config.yaml
n_layer: 23
d_model: 64
n_head: 3
n_kv_head: 3
head_dim: 32
d_mlp: 384
vocab_size: 739
activation: "gelu"
norm: "layernorm"
norm_place: "pre"
norm_eps: 1e-06
positions: "learned"
qk_norm: false
attn_scale: 0.177
bias: "all"
tie_embeddings: false
parallel_block: false
init: "normal"
init_std_qkv: 0.0147
init_std_o: 0.00216
init_std_up: 0.0147
init_std_down: 0.00216
optimizer: "soap_variant"
lr: 0.00652
beta1: 0.95
beta2: 0.95
weight_decay: 0.032
lr_head: 0.0109
grad_clip: 2.0
warmup_steps: 200
schedule: "wsd"
decay_fraction: 1.0
decay_shape: "linear"
final_lr_fraction: 0.1
batch_tokens: [16384, 32768, 65536]
seq_len: 2048
doc_mask: false
train_tokens: 110600000
steps: 3199
dataset: "wikipedia_en"
Each number is 128 + 24 x the weight over its row's rms, rounded and kept within 0 to 255. Layers, rows and columns count from 0. Numbers have three digits each. The size before them is the row's rms in percent of the matrix's.

# layer 13 MLP down, 64x384, rms 0.21, rows 0-63, columns 96-191
107:154099122132136132120146113146167134096086120147097160133105108144107091142098148115185109125105178117130155117123143161096129082156169126109104157129168198138149140143156134095111149106099130132161132106133137129123080129116121157103110134121135135161106187112164135179102164113191128158
093:121120108158143123148154136151119079112129080127089117114108123107138108108141130122144156126150151129102168131148111136147119125161134178142104149132122057139138150139119153161119162127134143136115099174140121128128122113189124105163120116142111117123138104103128127099112091144133110119
102:072149095146148122147161126130153114125123170117152094163124167102088123165139147108125147193168140121148172153156140108142126107089145092161139132106126110110156122131142098144134143091096179100110111131127155123139095111123161168111124160117129133091151144133144152122130124195137138152
098:094094093070098120112061119103093142159097146119145149134160108117106133101151149135157142119145145082163146106149127086180155110141151124134131152179144093087083140154121123163120130134162147073130139152163139140139194126117139135146137176101106090148088113098126152107104155126151159100
103:135124117098130129122187125129152110121116116148138130089108127114136104153129126109149095145154116095104132162125079133143145107145113161133095183139140140169100111129101152132138144138124119128122128097136119117175126146136114161128113099142167145150083113115147112118171132110151186147
092:103086122103125152146105131095117158099094136150129104170121144171143127120110137122144125093132097101135141143081160125123148127122140158151131122156136127089083153070103108125136125140136144084120109120146095103145129134155133082143107145075143094139132137121113139146132147140166136123
099:161127154162104118133123115111108146084104100118141127103160085105135077169122125160130120148125130159103125132116143199130066104181138112104109155105092153069115138111166119117139084154088095099105073132149117130138120130144096121105144150124154117173114100134116131156137140127106129088
101:104165154115145131159144131133134100156145107100140059133134178103098131142121143171167137129132108094116106137132178101155142112148149129140131133116107159139151126098137127123101086118102077136091116151128141128100129139121152121138168122189116127123105094148119116075138108129156174126
098:139087128096150122147142136154166117133123150109100090133119135124156138138126117097105100150127161129121112140159157157127116073123130121107096113093158074164105128093063144142108116111139109187093157098132100147152133114085170109128093151110055145129136103144104133132097117142092085124
097:175110090158130108144164130110124136121136137141130166124081119193100112103084099138098105103188107120110134153100137151113188125135101154133113125135134129116170133118148141120093113126156105104083161139092125125118107131126138115149162106118157086111147142137180158151116156103172115107
104:124139114106127130125158130125179165139120125175141166122113138104156099096117159101151131137098138094094056134124140123160129157107158129108144141142079148118146148145134116112114152152119171106136116138141095082138127145168126119176131161130149115178125169123114112095156133122065144068
101:099144116152128112142121133137125144142131116101134126142163106112123130106138098102143149145144088161084138145140121123102117129175115148105122162111139125154125137128139095116148148179154131117162139161090128144086131110121148148118135128137094109152126118123173151112134110127117105153
108:124114150141132108137121113111104136150112171127132110118173131172141109109198114081125159166122150146092088155150132153130146117111117111122136131118098091114114114146107128162146162163108118100174117166147122139119137124111144104138101105150101094073131127117147107136095093103136121107
099:126142133098086158171165142132132091111106097121123108145069175142105131099135105134120182085117144121102121123092146088106132123109130108112170141122131129139141124124136126119115143119115128146138157117168152104141145115119101054125117127094115113123149135095112148128149114150107102151
099:082105116175156139130113140113132154139126154136098088109156153141135107176137125133124159146139099084117115134134106147135147111137136085129179118143152092125120146114109120099112150111147125151139132137186140111123149116122132099152143125132135120113092094122106094116097113110144078117
104:161144118144092140168140129155122106108118116119162139142134139193144123116153118154110147120162124134087157168089108141161120140114152154101115097124096133177161122168147121202114131101138124130128127142148103143156101132122165076122119124113102115091150142137082127124137123144166115126
098:083094138137135133130075129107094092154116137139151126123122135169137098176150136123105114143131166157139125121147135128137133095157108152109137136138137134171138128138165166132117109064135105093166123111110087137140134122140109108128125101096130173132109132131123120106132100113128119104
103:169097139092115131113085132127163067152134084163116139137127135131142124160127111107129111095137102121126134120106120157154139149150128111146067074135104158128071151115103093165139151105132121113122117119121124122123150121158094085125104147135131145094112168119077157119099120124149121112
100:109111137112122116133166144163124136137061130154109134115112102086126121070116147133132149151094156097112131067177110175117130113142126114133124158165194163160135127127147120122081122125123127197120081158102135109115111128079132141144116140132160137168120139099154142137167145144127150142
099:099110123105121139132128115170125130121136133142125095150127138119113117147129144120166116163153069135116160085139141108095081126066161115099142148103147157157140113117084142087143115133157084095124148140145124138120118107140120200109105170119142115174119087139142157131170121178118166146
092:163101109152145126164174150157104151058109140114110136105158141131103110141080112140133086124139121156150182144134138146142088164122141094147139106131113201125164110124119120143108110146134136115151078140141099102133133117186106137138073085182129177150092122100147145142129117107138128134
098:151102106104124177135143117146161136150104104163099143148127168146114142118118124113157117130126142135127130133126117138102127106151148120121128088177132160131143150133145140112129158094150175105118138141111108131166104138136149160120162138122076074103067128082116094178125124139127117152
093:165100118096150130132184129084118141166101097164138142129136125075142111127106160154145138115104118121120119139116142109145113127136158135128079120103163121136136146104121118131104133164053093094171118133096124165120137118148161133136131148147122121093094090120083145140122104162136151135
103:147114142108136167106176120095100149135129081157097153123134151158163107142103113087164094167115091092122068171097126109163148157121112094121140138107149087131137137137136109111150130126124140118115140111140107131098150154168121127112092142120103094147109164127147134128147116109133137099
098:165128077103110119131172124126168126130139141120116134148134135083137137083134137152161150177130143123089130094157137130101107143091151137120164159111167121104108137096175116122117117133108082132098133155131151129119107102140147166123119111127134056119115124153142091147182147131104120142
100:121110167135126155125127140136150075125136145095135155110107084118131116089127112093119126101137106127173151148111167105122146123120107152116078142107133138152149137083131121145132147106091114121137142129133144090114097126127142131140056139143105144122162119102121104141122160148122124123
099:108160073158107096116145125153071060104102120114134125105135134137106119189085127130127096158155167175154102076148122123086158081147143160131127122108115065136120127100131166149134113126120092148092118128132131135083153143134111132155150087112137181104145069092113135125138095128137131101
102:109122139141115133145140143132126148162114113162123114113118125169111142116153159115114139138141125121113119102090141134109190117139157118118097119117158151155096116107120146116109107113135096117123149143120138124133088132119103133136167076097151119108135113139092126126118106143094163169
107:125150136113132134152183140154117087143122080184118121103129135089099119099096130152130092112114160114117116140157131114186165134121156143147080132180102140107095121139102125118141125140147129105140135135131115124136165129150158158113106159162139093117084124128147143127115127107129147104
103:132116096130108114157120125145098154078132096124153149119113130105110118099108099185140124157166163134138116160110135147119139094122115167121172124125106112140133117120119113069132150106117143162137132110146110143142124117137134178121116128122152155157171123117136123096155122136115134155
094:079130154140127123144077094111159148134153133101098146119097151120118104178138100137102090124123153145179177109163146134098126152157103091124121124117081140085116134108142166119104126103142115122149144132115142123123117107137151145131190200133178133116124108144138148106097101119121175177
109:119154099122154122135115134090120149137132111110160142096122133082188128156104103151099157158147097138117119096142160111144106100142105139123181092132164142112141137121064136154139093107134146130129175146106139134066160130129130100121134164144114156137102131103131079104125155096129122088
103:136093074143113119159107148104119104132154116111122133120104104117165129105108164132120122107110086202117124136118124153106127110166156185155149130164103099147114127131167172118116110132109158100148192136115145150159127119129130151134134105136127104111119110117117131125095148150093146135
096:132128121101136141125139128114125112080137127162124123121138121132139128122117138130133156150151142115137174086181092139113117135118090115093127111152102133145114111134151118102141096076158157131116153129145133127121107124127178137138110133141140123117148109142082128144116102131123110154
099:148082117093108141108158141085147140136135157130164123134163107131122163104100163137121123143158083138114102107104134143101142117142155131124107142104140056125111158116142124160158114110127141142109171152145141084123149116136143158147116153085091094158181126146159085096108164135131151099
103:184095138112081120180081127095134149115117174173103122122079152123087126106106120101140141087120084144111155169136121077127164156140112105162191081084090164130113110130139154114087152122140128095120140120123135107154132120119131152092126089141115142125127131139115125129178198125107109159
099:177153138155114122145114106129127153130132093155089115115140157115156101110134125126145137111142125153120149083105143114154110083126080131105131123103072084133143128127122145107133147123121180152093151131136141138165094133083094158125140118130132145105131135084134168173113121136142149177
094:105101100125122101149121125136142183123134102113146087168078094139136122178149141148133119185125084137094107126115075147158145128170149128125177113114160134131143136110124140137144134131085119152126123160122128132180125100162089139131140102118149101076151116116110032097118081135104107057
102:182137146138144137147133116150157130135116119126177204092154121129138149134149112140139117097158059166141078122136152131128088165171123071127135138154138164111136116148147174143072116128116155122090136119138112101141112083154145111128121150152135130115111125136128115110139111100060131098
110:136087131130089117111066136096118136142143122136104130130139140168114138089114147131151126112182166141169118126099131078133162128145142122147134164157177154180113114160121122147133172114140241090107134119129132132081129102108134146126106133102112135127110153149134127116144123134157094118
092:138173124131182115130155145113147152097124142050177122121113161102116109162110153162120095120140142140153157143186114121157168160126122105168120110096112150152125106149064094134117120118128143109078186108098146137145116111131164130089121115155168102106111138133096116115138160118151132123
102:148191125143125121151125123143116163147131103151127150112134127131081093091118133143144134139118159058143196135154091141123160110132111111121117109109154154114116162129107132133129125144131173114120093138140097116130128152138144169139074148119119077168153094114120135127109122135133156128
098:113126108130146109143091147143143128138140154102155128118137105143117093139161184192149136153159122124183119118103104148123114107132118107114101146164095162160122134095170122134105083106104084127128156141127191116126097120142137137123167128118075116108135163168116097117196128115123139111
100:121136148105137103142141126105156106135116146127107063144131164132069095117103148100108121118112132156189116151140119148131141127082143130117136099130131125156134131093098174153089115159117126160127081102134114111111112100114117122113131117110122163153123181073117109133114128121169146108
093:069105135148115128137099145153157087120131140114157161123129120120145134098125114167112142128092120120159127100151100151116112168121105074136168141105125131117103151174163162107138124122141154182100114110131127129164131112096154197160144118110084126117122147114166122142158123151097119116
097:118118127124140118134164116094169139099122152180123159085121114153097109135124145110155148143122155147106123085091137129167099089142155103106134138113138137134147146125128102090157115152099157194163135126131105110136123129115122106090131097141162113125144112122135143172102121125131090116
098:129122122109149133153097111115129164154093116078151132143115131110091130096133123171135106129129120105129095157176122113132092160128129174125107097130134168112100111123142156172139105128134147150138133122168122143112131135118127123110191160131119087127138128115095135123068093109148130090
096:147107118166165140084118124124114179114096112110099108114127170115151114127112136132100057130153102115136146107128137102100078110128117141148138146182121100117116136130146107098132131087143140106129134148112173149076128135138137076115112143154139154131117153097116150105127098143111114147
098:078112136139129150131137099100106130130101137175140134120117113134148156117090096113100179161153131151090128159142133103116076155126128136114136120146127059129130130111107158121161139097105133084115128117123140123096174137165129158118139106110067096141179105100138159117150112119127147107
097:124087121148148151121135144126118098101127127094080130109117053128133123160105134156118127110107081139122114093133177104141109159124116164136171118146128151142101156126089121082155138138119140161120126152113120094146139133140141135139155132119125141115100184138127126123122172108108137113
105:118161114123094135166118128127165194148153150117141133133134094116142141117133143126102113131134095145144127141208171152159102172137099118126143133171150104087114125106120152133123103150137112122145103150133120111112133141095161116147088116168153102141118082111154132135134123118152117089
102:127162122154110109145150130142145156121151121113161158118096125095154077146139127083131175181158105124143144133110148162159147142115157132107062130081140123097100111137129139117132116107124162088108195101143116144126092140122124121147168114113157113125125106190116134145177108150163163108
107:129193124121113147163179145120098152096141145146102133118146174163166097141143131086159106134127119124118149098122120140101110125108154158129075140125109146127113140126115119126135087141149165147137119129105111131101101148087125140109169113121101172138149160137119180167112138151161120118
098:116121095119087142113135132158095143110165146117140122134103139113109135109138134124119113110161140147180113160129147141116140095163140146170155121116122093125086108095165111093163131154109166117115175128114134149141126124130181120123136145122107166133129125145124139151126154143136142139
101:129139121120155130125097145108171186117112113148124153141087100130154123168129140106140132142123131122079098127111128071136163140102156144116130164102141116118106089144113156142161122127106079140116142099139131132129143112118127076138126128098181115209124130123135124124137099100144120151
093:100109135129138114150091102117123090127103114170117148109158085115127103107096134135168095105140140143129105116101127121103101129154121148110101169127071129197114127134155116093104136099130125111198144078161119153164119115103152100141137149154126163135157146125182130145117098138120136128
105:121093141104144130112091128157154143119118133166139119170132112134110124189130139116149161177167121124126127128109126126117147130154144138138132104102145073149121128128154138097154118131158157134108159166093140146174102135113149089129153126091104098179133105122137168177133159133084124100
104:146151133156128123142199106139133092133126139164126158110159121165116099110115127142166106072101145171153228115100088125100140114121134105151098123175121192188142149147132109111126165138123150114155132144174069131141155142164108149125120177122142117095105073130137135126087133117113147173
095:122038097115109115160105130098138074104090164168115128106122159167120110105130116120147130144138129130117135139094114112138137119118131085143129098145092105093176115149135148133128157109106099098142137094095140089147134120083144108127130094124113111134127098154157196150110120121111121134
108:122098162120126136126108120125117121127104135175137121142096158118124146133142123138159117148123187137145119172158150164108150138114115162138117092113137114125114157131129139129152137143130121126130084122152117109115128137139155113131139139194153108157138149115119146089119134135087145122
104:094145120168157130133177138099139107126119137058145121156069132115145099141164143100101094157161116102171177117169161078111165095117116133122150141115124131130094100116118128123130081124132130142140143112111063116086128133130112174128154157094089107125113086113077133124126113147109133172
097:133115122131143132121167144094163127133130142135129111098104169126068140171090100138137119073124171109125110142119162120115113138154091144111126120119099082148124122139142153130143159184131113158137120109152153136118139145172116072128177112093112199147091151111106106153104140154164133139
101:130134164109116093167134130053139107178133135108108114109104146158116124187136119135130085136133113174136137150087132149120114135094158138112131137111149149105140153084124163139100116151088133107169086090148113123109133119126133139123076127102124207105097141137137073154117118113125096155
097:125116104146138145104173100155116145132185138148107175089137137185144107120125138161156119149130137138125094121120125107104107128164135157167143124086124107100174139141111089124101152166137144158150125097068091114110137130110135114122136134143147177151115162119120122130128129107164154128